config.toml
d_model = 640
head_dim = 64
vocab_size = 16384
optimizer = "muon_variant"
decay_fraction = 0.451
steps = 8148
dataset = "wikipedia_en"
Each number is 128 + 32 x the weight over its row's rms, rounded and kept within 0 to 255. Layers, rows and columns count from 0. Numbers have three digits each. The size before them is the row's rms in percent of the matrix's.

# gate: layer 3 MLP gate, 1280x640, rms 0.119, rows 330-358, columns 160-319
# up: layer 3 MLP up, 1280x640, rms 0.129, rows 330-357, columns 160-319
# down: layer 3 MLP down (transposed), 1280x640, rms 0.0616, rows 330-357, columns 160-319
gate330 102:159094123141084112153115067100150126130148173124123111096134165163097172164191111149162115112149081085110146108094106142129136125196227082105135119115082110126104121097120147130092122125124129125096080135123114156171056136086085181138134136186189146113173122116125143140188058128120153090090161133108128092125179161090077168149111072119128126136111122112104125059113176132171163161130176108175188131144116110100119068111140128164158136114126177140108119114080116149106117153111111
up330 099:161085139095079138142094127162107177166127149138156111135125119154090123177125091104086049094106193146079144113170145147082044185121139115127082112105113114126143088121171200155128180168149110121178082119130119101164119143149098077166126129066103125134122164110151148066090080158079142165179183132142124073102089140107092150174164143137106141141165098149122114079185151078043100098139141077111123092109151187131131142120086173097098131151133125152173086110175084065140167097119094
down330 099:155110098117117230179145099065104099141070144099068113110108117158067187103198090146148092086134131086153191126096108160107100162165194106127086122077156121152151124131147091138087106149112136131150190078162149141121045074152136137133145122112158142161163123151124139062164161171149099158097151131142145098077083190128146158114154172153089120144117136162058123141116147201149221099095129066110148172122152147176154164079135186124101103139119143133116148116129084161096143111152099
gate331 100:135077120113102152129102123139103126142169149112071103096117138130142086193127142145142120135150114127158143157172116174043121121090046099102150110120138157152202153098085143096108101109103091174175105134098144135089174134093171134089220115127120131123128147183081065132128106165118117125190104131097119056198134104152174121135192137058127123182146061155113140156096187070125161134128129164144093119135107083128138161159118144081122126116117123122133144096130110158054160163102104
up331 101:122107123162102155110142141162133176161093117110143163177151161139194155112120114143177136151100109129103079127148070172119106198149121108164156054156151128114145135098095154083104123101063088135130089153159131090174135118102172116126211133187150157177138118115101145114121126141140077160117171090150138073220075059126114093146123115110172099099129086128162103085120122126144123121091146108196171106153105128157131158117153102115137115093147068128169055104164153127108102101089186
down331 100:114097121124162145150145063161119026093131111148112139142170152152154116159087094150124142116087163180081107138081102146133161119177090095155063157160132174117208155179150171174152164101166106119155137146143111156104119134166156097132150126127165127126130124075162136134088116166126127162099121146108147136105135082099118050077113153131163159161156157092108172163128164079153131131151163114200118109146159127123120139069071116123124090157156111176210102068186098099121084183094143
gate332 097:135121154138133097137154196176122144087151123185151190133086175121117144156083098127138144099159160119200095149147169191149126132134137161100131121099149152141155100173076158145061166160133117146164149199083172089067130106154124130145187124098158065116121115084154145178091089135191102101197105118170135122170071143129211108171156117095112155165128134100129140105132159086165163157119137136098166157108174097129135106099105137125111139145100140103102153144134194104142154064089137
up332 099:152134056190131109085097124096130090103075130122142137142169064157111179095139101153124104135085130166160124119147135109177098148130099116131125102110104092160145165166200118067093086138109131099112145137152099116165092154136171078093129072100112133090078144141071146129129105098103135091097163118121171162121111087151094136134111093123144119110108106084154158049165115078158138146129157106130080117143123133088133112110172099127120173133161173122128138106160145153128106089184149
down332 100:127092159104101156154115092181109132102151152061115127170121093121128218139097193124126170145082117066211094127127140068099111163194162148104111135128123115143082133121076124145150131124136174127133181173179101127161102135118174098182141087101107118114127140143088147095137160059129148193138123169112116094109141109180060190126105117160097126062105111086097163180162097102124132219127081131098146092135143184118119127131084136086086050166100145127176164120129140148147121118126165
gate333 102:107119116139200096179139109124087136103062128124135162173200173113113130101141193113081085116062175102162133118151118111130153132144126172197079139113055142142111088140121121077093125132103169097115124158172094109114122093124100127188200061115109115117181143109181112160155160153103156066124145140121153084122057130139097143150123135123129123098128123143073095062174118123137097097119109137126165176072098078117052132123158109132149065147171132182127129150128122079087136082112100
up333 101:169147126229158120114124139120178118127118131114128146135187122158163166191103078129101168101093150176182153120098115082122106070183167116127134089084110096155072094177112143126118085144217107138089142107145185116091147087177128101092161078128098121121155152106070093131187118122114157101175162137116102111101096135093115165125151190098127132148104114126130088081186129084103143144123155169147133096195152081107141096104102105162084156108137058180140145142129120167078123092135112
down333 104:100173083196149132093183122106157066142145111128139163049126148111156136139087088111161156170139136147077114096118147138152172130112145130121196129170118066119137093106106124108211132134100116164123111116140156131122073119166163104097118138105154134183126150168113100163192123188144146145161153128110133112154117109086118146133126192169129180154098119139140140141140144086131137097056090074165178143135124098117115115124156075082180160121130098105156077168189097090069106187094114
gate334 098:123152106159127148094174108097129105107121179107095096189182154131120109157095121114132155131131163120154129125149168134156127137105193142168094133170127071158135143132196148174154083148145172124149134123146107107115070154150078167150160130066120066108127137119102174134118174147157156190135149112216093155135146121133119053170136177146080130129092153186109146086158148164145101175115156152188184035153119125167197097132087143129146070128133126188114139104106181045159126155080166
up334 095:173111156145150124138097107083099114029065162088131177150112098114144106135134096149067109140137155135101130133184162140117166074093111131083136183083132161156164128187080124167134133117072144090171163173123172049133159140176044141090134147179163151173080096081167140138171106136088102128091099142105147105077164136127136172143049074146151148114072109184099117194105198097148148121157169145156116137136165075096103126123124112141108160192051121139161128126104103184175112165173115
down334 100:115113128098126108098123178181117116124144142107123128149055109110187168155151198137176107147160076130132144166153091204108094124142099094135146121136152151095142218135115132167148154081131088116149126148140099103209150123079115116169090135102154172080155125145110125153114114137112111152054097138132197104133089187140103160151099144099135142145133164198106163098164163082092124167166146021089149177081170143089122232112148199149169178066134103113110115113126107120131104109150129
gate335 100:163123136163179071152178125102123173139124092124149151094134163131149119017100181125146129113158064108088187171112119103139175096172066156138165108194110134117151113052113137139201116073118134108093148147146069051157129132085086099060139093081123105126106154173151123162121116139190115065119133146108112094123188128175107128129110100088091103123144160170157133156169115143166117120126150080148137133143155183123069195146182074086165158095126130130065161134095126106139126089179169
up335 097:113089038162112114128097154136121129134170173147153066176087140107163082129136109151098178159087149163114189115130078141177149131109130089079096141160154148083141149114098114119144139091092160137162162170110196145119142118131110137129106117117166181162175144178129081107172167111103115166067114126129155141078150094110145154139116140126156107086190160118125046115127150121135129147101124069131084108100134125196133139138155122134122093117061147100101152133154195198093098150146096
down335 099:119111146111151162092075114133110130126066170143101151180076082100116064142161123120153136141145092121190119165186145106201159122126109121143121093096088143123164137142135133091129120108107131126171099181132131184161146180134112153131089152159207135119082144064089098136101119131182169085112093146130160186085107178101074104138114129086178148079175149074143169169098088089168142168150085166157113132127139055143163085209171188120158156162142143124147083096142143153092113159095091
gate336 096:162137076147148150112113157164122145157116159120105108139156099122144115139135135099148097118125149113117083161029147150143134154105193153121136115163087124178141190100160144146111129141134142094085146073131112193133122094130161190150175181119121119062118101108160142134146167033089204186160174088136148081162148154131103158175156046099136172127133133158098145104130146108139146124144132144160169083115111108090157129149136131106086093137147166159162091194147179136171177114075145
up336 096:097098094130110163145105137167156128122119144132156158063098065189090143144118162128125152136113159123155112070124134131135171121183162138121114110125124150159134113117170117133124110100122136138092097111088140119135110185055119120179109167164124166054106141117109150140126128107191127141140150182151203148194107132133114149137138100146159105154116127125107107111125082156147121094138129168174159119118101128060160132095152163166042114100135168121139106111139097120124181156119137
down336 098:122075133143125142110130095132124089105149123094107087139149149114152138184101168118103076141137148084130065140151131100142080193126096149190117113143140095076193117095124086081125157164186157151152115086108144000118057128071086115133083109077061160129130124137131179150114116131093173065091096162102160079149143192160116158100107139148150094158177156158139167133143133111158140174145093056137133104139103165096143139108162123124180133068108188130155159074140190182110133129135127
gate337 103:146130120177080099078132127156140142069167129076108186084119124094076099136133141131152125153113116145169116115097132132107149167141130121089140140155104126084170125117160220149176090189124155105137121084125134137148189051126114133092143109136163128113116189147121160127153168137125074082149189130086126185099093112113104159086168156142073125122103124122143164143120187181078118130135104179117132118133169115150169075050178079185182134077193176187105095131229126138110127095107141
up337 101:179155144140136120130132111101108145071159078216146177085116156131089133125201163054115169111162145094072114093118093144166152132119141173146164156119141110199118153166160122122173122177187133113119125108163135162102130126131110141132128142122126061119119133139146182128092116089079138206142134140146126133112097103156136065191133090109129153151129080113151124145173139131115122104151133105199113091095156114088086183124082109107134125146135136119142168160120078155170078110145116
down337 104:118161108011169167118098139179093126169152094137153080137129212103166117114192137081107156147139123111137171150146157066168125143129201113119077148148090104103079114173188108087125128135103085109123122103056157186102036133166102112128135076117083117134201086173151135177089108124092120130172092071126123116092053111141114089115124160086184141128104132104123114048184158112133085171123129182156124138091129171191136119133133147102175211145140106171109101167145109110106106092126140
gate338 096:150119083101172125094122152151155122158114086054175180127143119074128143134126133151137067076201102100134139053136063113128131110140122164101143122131143076132107170088101097154088105125129107121109103118096122217165150099172179185125117119104185100174108150145072106048112122102148127101090134120141128091090137164123124180139058085117122107074134133142170105082173144131176142138158154123096110098159138066084091156148164131118112135082087159117126099097131093156131106148166138
up338 091:113077053150101150142126147113173137159139155124182060176121235092113214177081162115120106166177100112104103111120140087159171112173172160099130132092116069123107101117085088156137127129154107147124139148115169093164108078111083149140075150148103129079070119165127068118179141072121098096081096115151155071106051092081151138116150166105097148104142142122122091137071152147099115123168092155116099124118124116159113115087133094111109148159171190035131159157173186139126170185072089
down338 093:160163158153173091085091134140072170111123121114113139152085173140114138144138127165075177126139138150101124187124070101070108178119137195111178138129115122160102178156114155202118152159139126096111118116100145079147122155114128103138198197180068040107068125157142094142079112121135138068113107148129120098141123175158142086170113150164172163160123192081101102103170109075119109116151063167145081124117134087101139176112161111105113152151134122101130082139151142122104189116147176
gate339 096:120114153096157168126155185167083180153177194051102097133134118128126150167184161106103154111101095115109197059109101134172198149171146186106124147126134126112149174157144134107145134106157196187112156137187131195171146167112152162120083138114118107074091040187104120123131135115084116186223073160122141065160122152092126147145106160073101131076115162119148168108148155090099100101129188105088067162145163136118111086100167136085158120144082122129112117113124138094100179131110074
up339 094:082127140064105126143122163146175221110124119070139155153115093144140122078127128155176135129083138152126098130133134141124164099131124137144093141124122151136102188164146076107100073073159139121167122197086086092101126069115128165134113152123169152159106118139100068171154098107071139193128114135112141148153158157130103142077158160087124123083069056111120140148142228150140114147112130121072083102110132124104145144066152121114150190128116075123155122168111090107124121108171111
down339 094:155070116150148073093063137116051147129148158063132092070183108132169150177073189140154116075151131144087112075148117172150138128156148142175134129094146123089129115192140062094137185094157110123147091125104118074140073173142123143096092136181104124123086126156105195121174075131135166151087137113187126132151226195126122167096094109077100137111140096132170128127178197145104106152145117106139098126105159124129097076102096173136082107107150140152136124137138093153096131128138122
gate340 104:127190152113142176137104112113064187159092123145149124137000152043122140123120130149182126166132149111220144174184122130191152161152182088048122130090104131116102143128077155144185134085083083136114144166118161092152089112170077149114134081156149177062163130150161148135179134102150102146116106176134179166149151098124081108134202124105065139158123138138118149161166069118179092148084112085180147153144127094137137173086141118140168080133045113152145102091093148101076112127110137
up340 104:163099145108127126093078100121130151095105076147164119090094157151170114150124130105208111143094129161119224112143151129117106142116116070089160129110114182201113161107121160137203187117142165177157159154098139178182165125149148163124128109184164144069062072142115076133114104076114063212102153174183193171188164127090104127144154203138141126130113132135115127189154109141160149084078095091112164146146141100161146127114158129127123166154091105149132137125107155120106095124054102
down340 103:182130159117117164133110069159059171100084082142124103138099143072165154098161088142099157143095127075142153138163181138071125174139151113126173135106120131146132141146108186127154147103138139124120128172143141139161139135175147142104127032207120168110145161165112144113131060072126143142068112125127136148079109142099071121104184103154118140145122188158168166157090097102148074172146166099106139143171129050125152157178105071095143123184110124102153136091133133135163104149141076
gate341 123:088134103184113152113098146154151122142144103130167089150129077089160194113076095152093135093095118132090113172091108119127101108144152168164160076129151119180076127075111141092084152150141166064094120151155133115120178165121129106108108099091124152076168192124144129192138189172157080133105115155192107141143155170115135124147115112077124125136192160129145124154114148129146083151106106126114109095129110111053169100091173088146113173138093135141161180094134108137165175050178110
up341 110:118106148115125103208155148107093095095093121131113140153130128128143149152131157134168101194129120164094146129041156167128134147042129092201138177135136108132135087203114099148149096157074097080114186132120131114104161116185128132126127123108056143099101128111112086072115142134128106130120083112112167073082101079141113099077145131120140105123142111141129184106177110109114125101164097119110157115155136099026111169140168146166177140155091082115237173093099213137182106113137109
down341 107:096129112112116121127161184172177156150172140138125167126117146165165128091149129101120096086127145121103092097199062102141162153158195164075091073126135062127130134154161117086134141141150160114140157134092056000119154089141139142137113157159161143136077101113100175113145097168112154146132164149224146124160121146099170076129126100154154137132078175170148147127089063128186123178155123130039151098071150123099107129088112124125062102045168096127117120118079059135144112164084122
gate342 097:106131132091156143124127161140140166119101135121102129133138184098144185166084120107155141122111107095117101105125096128115145097115181129080119073081104122081137158123186173102126142118147127162130160116089134055180139065112123169097151122199153099102182174128166145145127139153104113158090115071147137130141094114105127141125176131102169110138154156126056107101089173206087088125138117133169149181160116131075064112158162174102169121088117143125188138125154118110160162143128117
up342 092:126071187143111122126137197117089102104167083127120114129114113143175142147176162117129061134140118102120084114116098142172113120152154131105143136129146084138074157080170070141100089122107109141161138162170104255079078100145141100155125118120140110124099120148141146125157119179104147113107097181154155110122161105110042145181136122159124075105102105109076092049143121144121102146117125133127129110055159115110154105117148101151093110208139137142131155166139097129121155140193185
down342 099:182100106029148122168136126136165099074114158140159082163097060171096137147127139165048123146136142111140140087087100102091128113131137135164107124128154141140077092134144097164216194079150169141126144096062151118133167138106122109109106132131114115130135144110166126119148097088155146111104076126086107150126114151134132104129097167055084130120140186120159187129105097094160114054134129123143124100133141144102159104111070082151170099155142134146083137085178088128087141117132097
gate343 101:163159135119079137100106136139147122198109160166097152151151156121121193133159169168139180151068185055121142122099102148132115138173118096134073178112103052142130198107121108078117129089152124126126150157124098151106131127148129073112045101135127117118133152188117101118144188071206126129153110130089102087115074157119115159117106069121126099118115113133166212110123135139181110097110147144104078137160198103197138135184126132196124096141080131153150149154130142126094133184121107
up343 099:104162114153148143102158138103097137153156161108105128145124135123122122090169139198118096155086181132081159160143150138138098166092122129124105125153162095140101171131155078127107166121077131150124068078089178153076168094112113172138124146059076122104137136128170131148197140084118150128107124142128142146150167102104126218165110118129099130171138100152069106109097088170121168101137147177123129127155105137122098155082126101169121107132130101114134083166101125104112103152039160
down343 100:147082140122162128166131183115118119120118143124119122095129157120055090105203106140113098093121132138081171149195122136160109155124172160081163163141121167104189081122162090152054243157169140089148131124136145078102159121131139095142109125061125108099067125065141101138129142102166104096131172090153118139126171182118149098141180082083161125151169141106124114087123126128064126118136175126154090073079126086120148130189097088168135069107099141165118105120114082113109108136153128
gate344 102:064133113022120083141160118203070124162114087116145128149125088143127107081182093141127134091130143169122141103098191104158101097119188118146090121158131110137151186101173163083162099171103126083126172144194123203157136161144173130077190101101136097178122148095154143120160081094132087110163123210110124133122157149131153112164179130124098126112160184082174109109169091099134132109147131135139177160155121159135092100141131134095090140138082112178135119113159158175094178138021139
up344 101:110133082178125186143084155110148101170121132141152150108147116115123080123105164116095148079130126171150149143112157141110142154148144143126135149102088173147144165023155155125093184086127159161108122115110173148182108052134139110133162116160166132106158135146118114111154129138107128086107096095125093178154093100134131182127175119091124132137134094149094133110082074166156101163102091096136146086151141123119148143088185127143106176131145145122134162108141114082141155113152081
down344 099:131114143169177137172098094101085143135091127178142133089115128147122136074143129104128168105122185156092185097147117120116053122142134162125214082104142149141174151163129083127153182156158123110120121105116114065160119098129117114049162088057089156103219088157103116058126183067090097112164072118171174175104171182044141094099172148146062143187140114127085116123170131132128090086105163163113135132119094145121124085123168113058124182158166117090132121141157065095148127092115157
gate345 117:171153113160147114084112171133162114055095113135156187129087194156086141141116165105101117111114072112116100165162162155135127109078188165066074110122174121161122142106110110076165111141125136101147141092174062117184140047140166126089093119145136155112189103126097130114105118126220163104136150100162095146123076109082069123135115128101218095120060072090106190164147107175144149175140142132135125139117124132063134159121156134111154143118161100145125191099174187101159130164136131
up345 114:176150096129160121065104139112188129069132082101147195116109139167066153101156173105129164119110127170081136156129125121124120170094162175082076128156191168177140119129078095129117104164148171085139131111187127111184097088134095170088064167124158180107194124108124125103085143130191088071153154079117113129113095117079118155129112179111212090150102109072096137156106162170155081187126124121139140135138111176088129140104165104149150079069126068116144111147166115096127050126127105
down345 112:144122137146118128113114131065191185115100136095171141148108134115080097113169120172104133160116099150131144139155120121122124130131141134166146089132085088179099110171153126118156146142144136130120149100176088083131140177115147073156122123066129162119132081169110129139104111151142171106137105174132101131183029131105153150139097074116171141102098116145106169145125126202153142135128140096125136177118104124082145111118133112113125151150149120137143141119123119171126201081106186
gate346 096:132079124159139127141128176157130107066147119143042080092153079191116080095164117127138135162105108144140173126083099116082151146132129113199134114142094139100096121123128126144123129128099154149119075146123075160167157120093122122149126141105132242109102076065115115127105084091116159122104146125083136137110142144148138128175189097133094168100151108151103172175119060130106174097056130083159151126134065144154142138081114132146121161126164106078130142128154176147153103045100138
up346 098:081163194045165159124099118141093176138106139097074159085116112114138155111128100122094159137147084108117164106137184147133160149137096149156124115127127098157078197130122066090120110062157098101131075077126074145151101137123133189125089193099100091146118140137151162121120133095076133124172142092096156093132121146100137140178119070143102140070121103111075131162077155105158084119077160137166125113147136193083092103120203125135139143163150095067147089156145062074136120128197150
down346 098:122097087127085118146133186143176134123134100165163173111182121093149148117144147110151142155113069113024142072131086124144097127133114155149136156186131116171170182149136138214173132124092144129074124072151191247133085115118122109146153124146129155080115107060143086152140141174139164176144140087131135108121127112179127136171152137150083159130116142118139165178139120187147155117101137142135081077183127112117162074101146125125130157145147157090142145074119135121040155176118143
gate347 094:171142080092113069165117147161086128159152132160086132136152122155167131152146106137146130106164146114114181134173089108129127159123135217073129155093148135153139078078134125128117142187180135044150113155135079141102141107112107154149188089099151102162129046160075097117082121102165084150144099132100145147146136173130114112083062117110059102128156137118162103134099044135096088082136141132176090187150049173108125158133179152185128147128133168104068116067170096070132129118129137
up347 089:091080135109125153192143103112127158200112112092128102162116187134114189038092109102056143143140160134143125147074179116105116169141049116088105144112148114091130136149140123176168117121115165133122103140128111153075105131104094114165111166115149115096072097092093125096119119136109131188150149088116063100161146147131120116172067092100149093098142087092100167131144084077098160131110027138136117125180153106139108170121125168098132130169125110113135117152147162098094146199103070
down347 092:109136150141064158132083090142140069111088135163098156161134150121082119128107080135087112133117153097168125124085127116157110121174173150066158175116076104154175071099127120129152117116166166105170138103177137152063155068136117117082068114097164156097142146110120129115114141161108184174144124159072072130107096088128105113184109125131167136111144077113163095151120119132062148150156158133088158137102139115129138171144141110169123119078131064165163102125145189220154124137149133
gate348 101:088085084104114113101169106156117136106139076047092118131111188069120161078147173128099164067150181114128133130135138142096118124082103117125139163136074122110145143138130127183045115147103140120121146105127072152131173117137128108126177152133165110125149110138064132133128132137146180167098107122141084160101113149158117144109106149112137119150149140082118089137160150108180086108170143116141134108153126072045153113149131143102114090101140144175153103158154134207090151119079144
up348 100:064120146133099150184090155139151127155085117097179149082118178186129135128151121112182118127088067188115084118089089175167137111110104147113090163171111122076102114155138104138140101077116075141086193113104121160112090159151134162132139127113145102135142111104100129128178104102156155112167112169143054105086134104141103170132112124136144119184140116135140098172132154091126131091111138136149068095147168157169127125112134087154141131089130109176124007125172144110125147175109174
down348 097:127161118175123147152175126028134129178139130153129129089096158148137176116097094107104153165176052116092164155115154078097166131128119122122082133148076108111092153126140160146151138144185086122106087108081122149147100144074108133172163122122129098088140099116152145113141195117033147108148134185170069113139119199135079109099112087152080118165151139107135062134171104097150083119066158144132147134131096121154138154102104117093136114117172092139102165118171060067078154181079105
gate349 099:146120100125148192162119126136063109144050130115138157134121199084141170109120132108082136110141148107070107121153099158167141177121150105159155168150135096110146064129170161106158164140099067087146095048069079117103132125111102083147159128111121140153124167167103080041099132103122103150164114169108143176082052170125144102131143125155147157067128140122105130188186065080154153126147146149118080137124140138133105138133117119141151082134086164087095184128131125116119139141093164
up349 099:110179165129132160178125138065073164121085161161179061151113077149142126108093137109075164085109118078142163166116153111152190087139131184165147133106136067095136118139114128130150155131092102138158131146113095125149112136121086149174104097141110136140161106114084136118128157128128105138106114157117172131176154085109103126103183116125114211153128183127138144165165127146122141139140147124171162114090127118108098136176156080183083191087154096128125115126147111117097170162141147
down349 099:141099139061124126121092155135102203120106114180152158093140107101105151080088124193166175103131178102163126100115135125085153169148143107134122100075166109139124158167121212096143146126092150103160137105124156185065115191107183113109144123107111179091124100151169132062151126173143169098173114120128160073097116127111152147100163139095154104134105118182140172106102100105152080103143138186110126082139130170172173133183148118059169154083162127118100184105145131159133192094140080
gate350 098:133138133111130116085100177183170093121119181125122138120160115135105133158086165139106148092116106158154156084156107188093077150204110178113132085174146105128081116129187184115094094099140130120128159099120148171178146120093111160103130147086075179087143121132112188133161153121080098114147138121068146107179200111141153113146077106112130095137094187173186127022148125101181115158182051141133173137120197082193160147162128106138138105186156155144127155123128106162120166097145124
up350 096:186126114172078142170112094140139196124184127173213135103156142087113161096143051103139140136126100142128109146162103143162082163146161139097128103095111143150100136084144101153096117119100149110161131130099185101134074159127110147143164106094147050154144119091141100143058117149178065106150181152136109162065126186205141146087112172166104108095094129085106112184084166126158129156118184051197128184147101132110148122093142112131120120107100098128097102165159140088143143153127157
down350 097:121114085092152128108168085099113167095130162131178101115179179110154153203146063122126131114111108169115108108112143113119082169072098206141141129155096149159105134167119121129128135124195101104144123127164172067145120148157134130120154119143127149165165125110115132128105147110124119132108163158112133148133091119151158132128042144117182131151121128207132161119161118128081123139079084112102142118116111143091129083070121161114108088096113065087093083125137104076136130116137125
gate351 102:085116084130128166125058100160081146143107123065103115131102163167088125070126083125102146193121120097160089155117158134137108082114094096070149177087158092169107121095188159151112184134119147162110167155102176059150118082146069128160142090131134119078105151127113138138153078176152076163114115162117147122174163176122122119122129135099131109132074090118147061131185151106134117122104112139122125123105123127121168164119089148160168096099144111177160143155123148125120155121105095
up351 100:104152097081142146154141190081142129129155144125058105135124132133131112118132114121095187136129096215110088117162075158130096125186137099153098076157125140135134131092097116129098059087147070113114088161070074164166183080135142118208095151109117161167131117125141172077070135118108147122159156167081049114094079132133124139128105160179108124114151134153094107136100200124112126126153139117142153174137139072184099168119137139142133146138143180163093098155040105159158188082187097
down351 105:106130075160189134130147124123119149177123113117012183128129155127156163167126179134094208111140143155121108060088132173115127145105094198112139104089135136130088173107109132156144095159092091119147152140083109114158115152144162137143176134086114075112126137187192095154112121079099122107112081156148131173079100164180120118125098139164184136146151164137043164129106116078119181123084054151128075147195090170143110080217130108194176133144102090114092143128092124130079127130106051
gate352 095:147187096150136152145128150156084122127109116129048101100163101134124052128163141125175107095097129087150120133097124107097140090107096149061115071129179129111098069172109107090160111114154139125102119112109090119108111117116150138163078119142128208184186204176157111150118092165162113162186098083091153087103128139098059124150108107147131181104132106133166165141092164132104129123128101137138120109127103177122127134092143065124139126075126144153088135215088150138138145144124102
up352 098:145090129149103138093092068166133165139142125147115105150133141128052106047080075149150164151128099055089089103146124152095175127131111143139172086153119151221137137113132118179092153113128151138098239183120098179152128060167135106143132154163084134164154113092101101138097141162183125105083138101176148117103104062098185118093110145123154119124085090092178146138119116104097167167153087146156128071118102068053190123091135140128122127149142139132091120106178128103102140133120083
down352 099:114084124218175134091119138149126071174143121028166081165084105136094195132127174138121057123116134068065150144155054117131089143154111121115110075112106130150077122121185180122174132114111125140105176201169106122119143116075071096130076084134108161129140184146135149161136090199169168100110111140089144089115084083147047152144126151158088097149165080123114112116118094027150100136161137135089134035088100142154133092097103169146118180106143125054178089166162157108153178101118117
gate353 098:110123115085157095100075134138102138076149108151104099153151151091142127147118178127162139115112087124121177121174132060120142116076109194088131145180072090124128120129174097149116185147122148120147135177181095171165098118095114106069165102119103143104086145099091124114108158132145147147043169112172104118142068055119131126093107111151161104120146119131096114158145123095181127146165106116081145159126088150165170156178090131155174185127146125095156106136149149165089133128137088
up353 102:096078136155160124170166080121159176144147130111086096139066184118116121139126101137163146096122066126132143162090113106171097128106105154064139147123156073090083085187126135100102125102095157133092130112163126182143096135171151079125068126099152148226117123153074116128124113186118205108091098137160115135136118117114087103134078121195169095136114108107135136160174148081200127067158162127088107177111127126150159164108119128183158163112148093161090127114098149094181141135087135
down353 099:099149152175188094128088085117113126129088088077135124165105104074163133065087148099223109153122116103092152117191157115077098121131140086154143138101085117102158084162095122136159130121140140128175144086158110112138073086180138176123067117072114114137180110150114118117155132124169101113082074134106129126177142151123059125088083129082115120099106082141160119166152156103186129186137088206105097143105159110169163214141202134115127148123101113157164099109121180107125127093146143
gate354 100:122128077102134096111188134138079151158162127040111136073108142177154144104076125143162118107127173145088170141136119096086109110141143102157094218144116123117163164118187128142055103129176129092162109107131096198096165104105116137105144161130080096131104145108104037121118148139143163114142123098090161106117073163134141122142122158114115129137201125127124136155109117142119194131161146105092103166121144123141097154111074129116150174111116130135164135101144096120122119182116129
up354 101:112155103036063112112137056178118122098142152144151160141135070095114091151162079106172177092158105128150150108149064133072071145164166132142174121114099143157114157136172129177193139099156102090064105090075142116126135153137112129089143114136159129113161113106178164137130124113112151118094071132118194144200141061117143085111105129160159123189099171119108134116131150158085085135137171170158143123095108116117133128109137117087123137092179119100118158167105187110141151130122133
down354 099:141122161113117160149110063089084136162092101119115130145141109101123066114155091121103139148154157143109068154103148146137128113121072127120133074064085108168086138140087140157131152129093204113050096144100110100071192124094172115086093152132141192081154151185125128163141219140047075197122117107167214096110141145083142112113134129109075138105143094124097175096124127091095156138089114188075102093096100098100104112165111134098146131128177101148116121091144134114128174183202150
gate355 097:142091187158192080139153105144168121095154201086055154161103106138146140138107143097164112107139102123125122096137093127147129172117139080168099117197160140133191149126081139126141097150103064178131148096127112125067142161159060160165100125136122163186102106172142120130058126084079124062128091167161096107168149089117115071124165106092166133114152144082108180142083130185101071117134110125158135096154127167121129127190100127153106164141127109141110163172072155159138114084132149
up355 098:103127173145177119140083131135133123189136124125103095151106100102175073165136196139164132131214140126157065105160126163155148142166123130154146127131147107112215097166174146073069135083094133105121131035083065133084100065167051168135148134117170183166149128208152100112152116143113170103101167182091110138134073088187110157161196175097116138121115128121159094141196127154119143184151148166117168176127151122142150109141162075115143130132181151079187116102119174113164130119161135
down355 100:158179106158091132128125101100093087179127145082128117077138108152131077112068191134139153135148140147147167097109150102106134128128068098121092082107129158158155125120076165062125149117106131142107135139110131162098159153102118093143131203006121176155074125177136160096122185066126107119153160120097143139138095098097128149148124143134119206158105136090080116182128144105122114161108121088158129107078160095117173193109152156183124131162104152103146124099079129089065150123085151
gate356 100:073094146103127094118171113135174197109115109122152139118151108136181180100145130117144138118139130114156165142170095107082095148166110179091119166106115124143131084090113171076147076109153151163149179162144090124107138123214112105120118120190124135159068103134075120151136115133128102113088131159104146133118124080137170150138126147133134175164090099142183136081167097138038143118165127122125157142178123130074132157110176102123171144141146096120159141142088130122052152089039105
up356 105:131154129104079092125098131145108088119146120170112143127139103170158130164167126139087159133130124125130130139112159144148073115186107065205073100091116099079160121159130146166134143137109116141159126049147141123128079131150101155104097190135124162135127137170135131144130109106130157134121166082147079090126121150097105104048157079169123184113070109121093056120161075126181088133178112126107096082114113099133154108191166102063186088103101115123131179110122118200116183155146126
down356 106:099123108145176120161138123118193114129107170147133100088126108165138169110124095156129177091116139141144080146076120134128110149101120139165094078176106139122104136142161091102129156159161164107081144168074123158131103106105080116126126108128070174161085131136164119103171153107094178113117109078155111122116097087157131104112145160106171146113145114148073122163165136069115103119069117157063154099167114147146082090128134140108096152168124154067139192175090136108119095167159150
gate357 100:076120156188135141064118147102110125166121145159126117152174143139144095199129085098093167119101107108149161150140135094152087143084100113137119162180146155106159187163106138155205151132086131077128121100143159102083140074110189106117100094151124165147065200150149079174093143122112071062179092139123114133125079171169113106085112116143154132124125110077163074058096108145192073118142188127205126121117135143171159133162102106164140189093138119077127111157126113101138169141057135
up357 100:169122189168160117216149089146075117138130104136131181086089127183099123176156149134104106127085174096143080144106124129130112150108156119043131076112129079133135123150163145138148146214105166154121114108124146200156138169120141122182084169110041114166139159107127145133117117144156144108153100048150085150131167150096152128109111110098101191127112142143186136167139167144133181110138118069093134168104085143082206137114106106165113104088165134074152094100114182122117124150192156
down357 103:098084179138091174164132147140119129096134112138126172235112139150088157136184142146121127089154106185098089116124075115093091158169136155103102098134124145147136124116116122088119108136125109121160133103102178066177160168115144124076132190155149146109191097133133130168125115115105151110126136096118152156082132176111077126122140090150146182119141062135091169085151137098132149147159201130064078150147125153049133160136079134122088086089101145192123128088125138163138087168113119
gate358 096:157104072186121113108149157102112148106167117187178224127143061105140125137179140107102128174119137166115158149119132090156170113107128081117162175114092124151170078122123104073130108139173107134170151153149139134127190092157114128108123111135124179143112139217150144212103101119107100118130114135105116104122142161185098181096090035151149118056175138152130127093131115109162150176137213163121096162066149146076201138110155128159124139151137114113116094120140141105157124128168119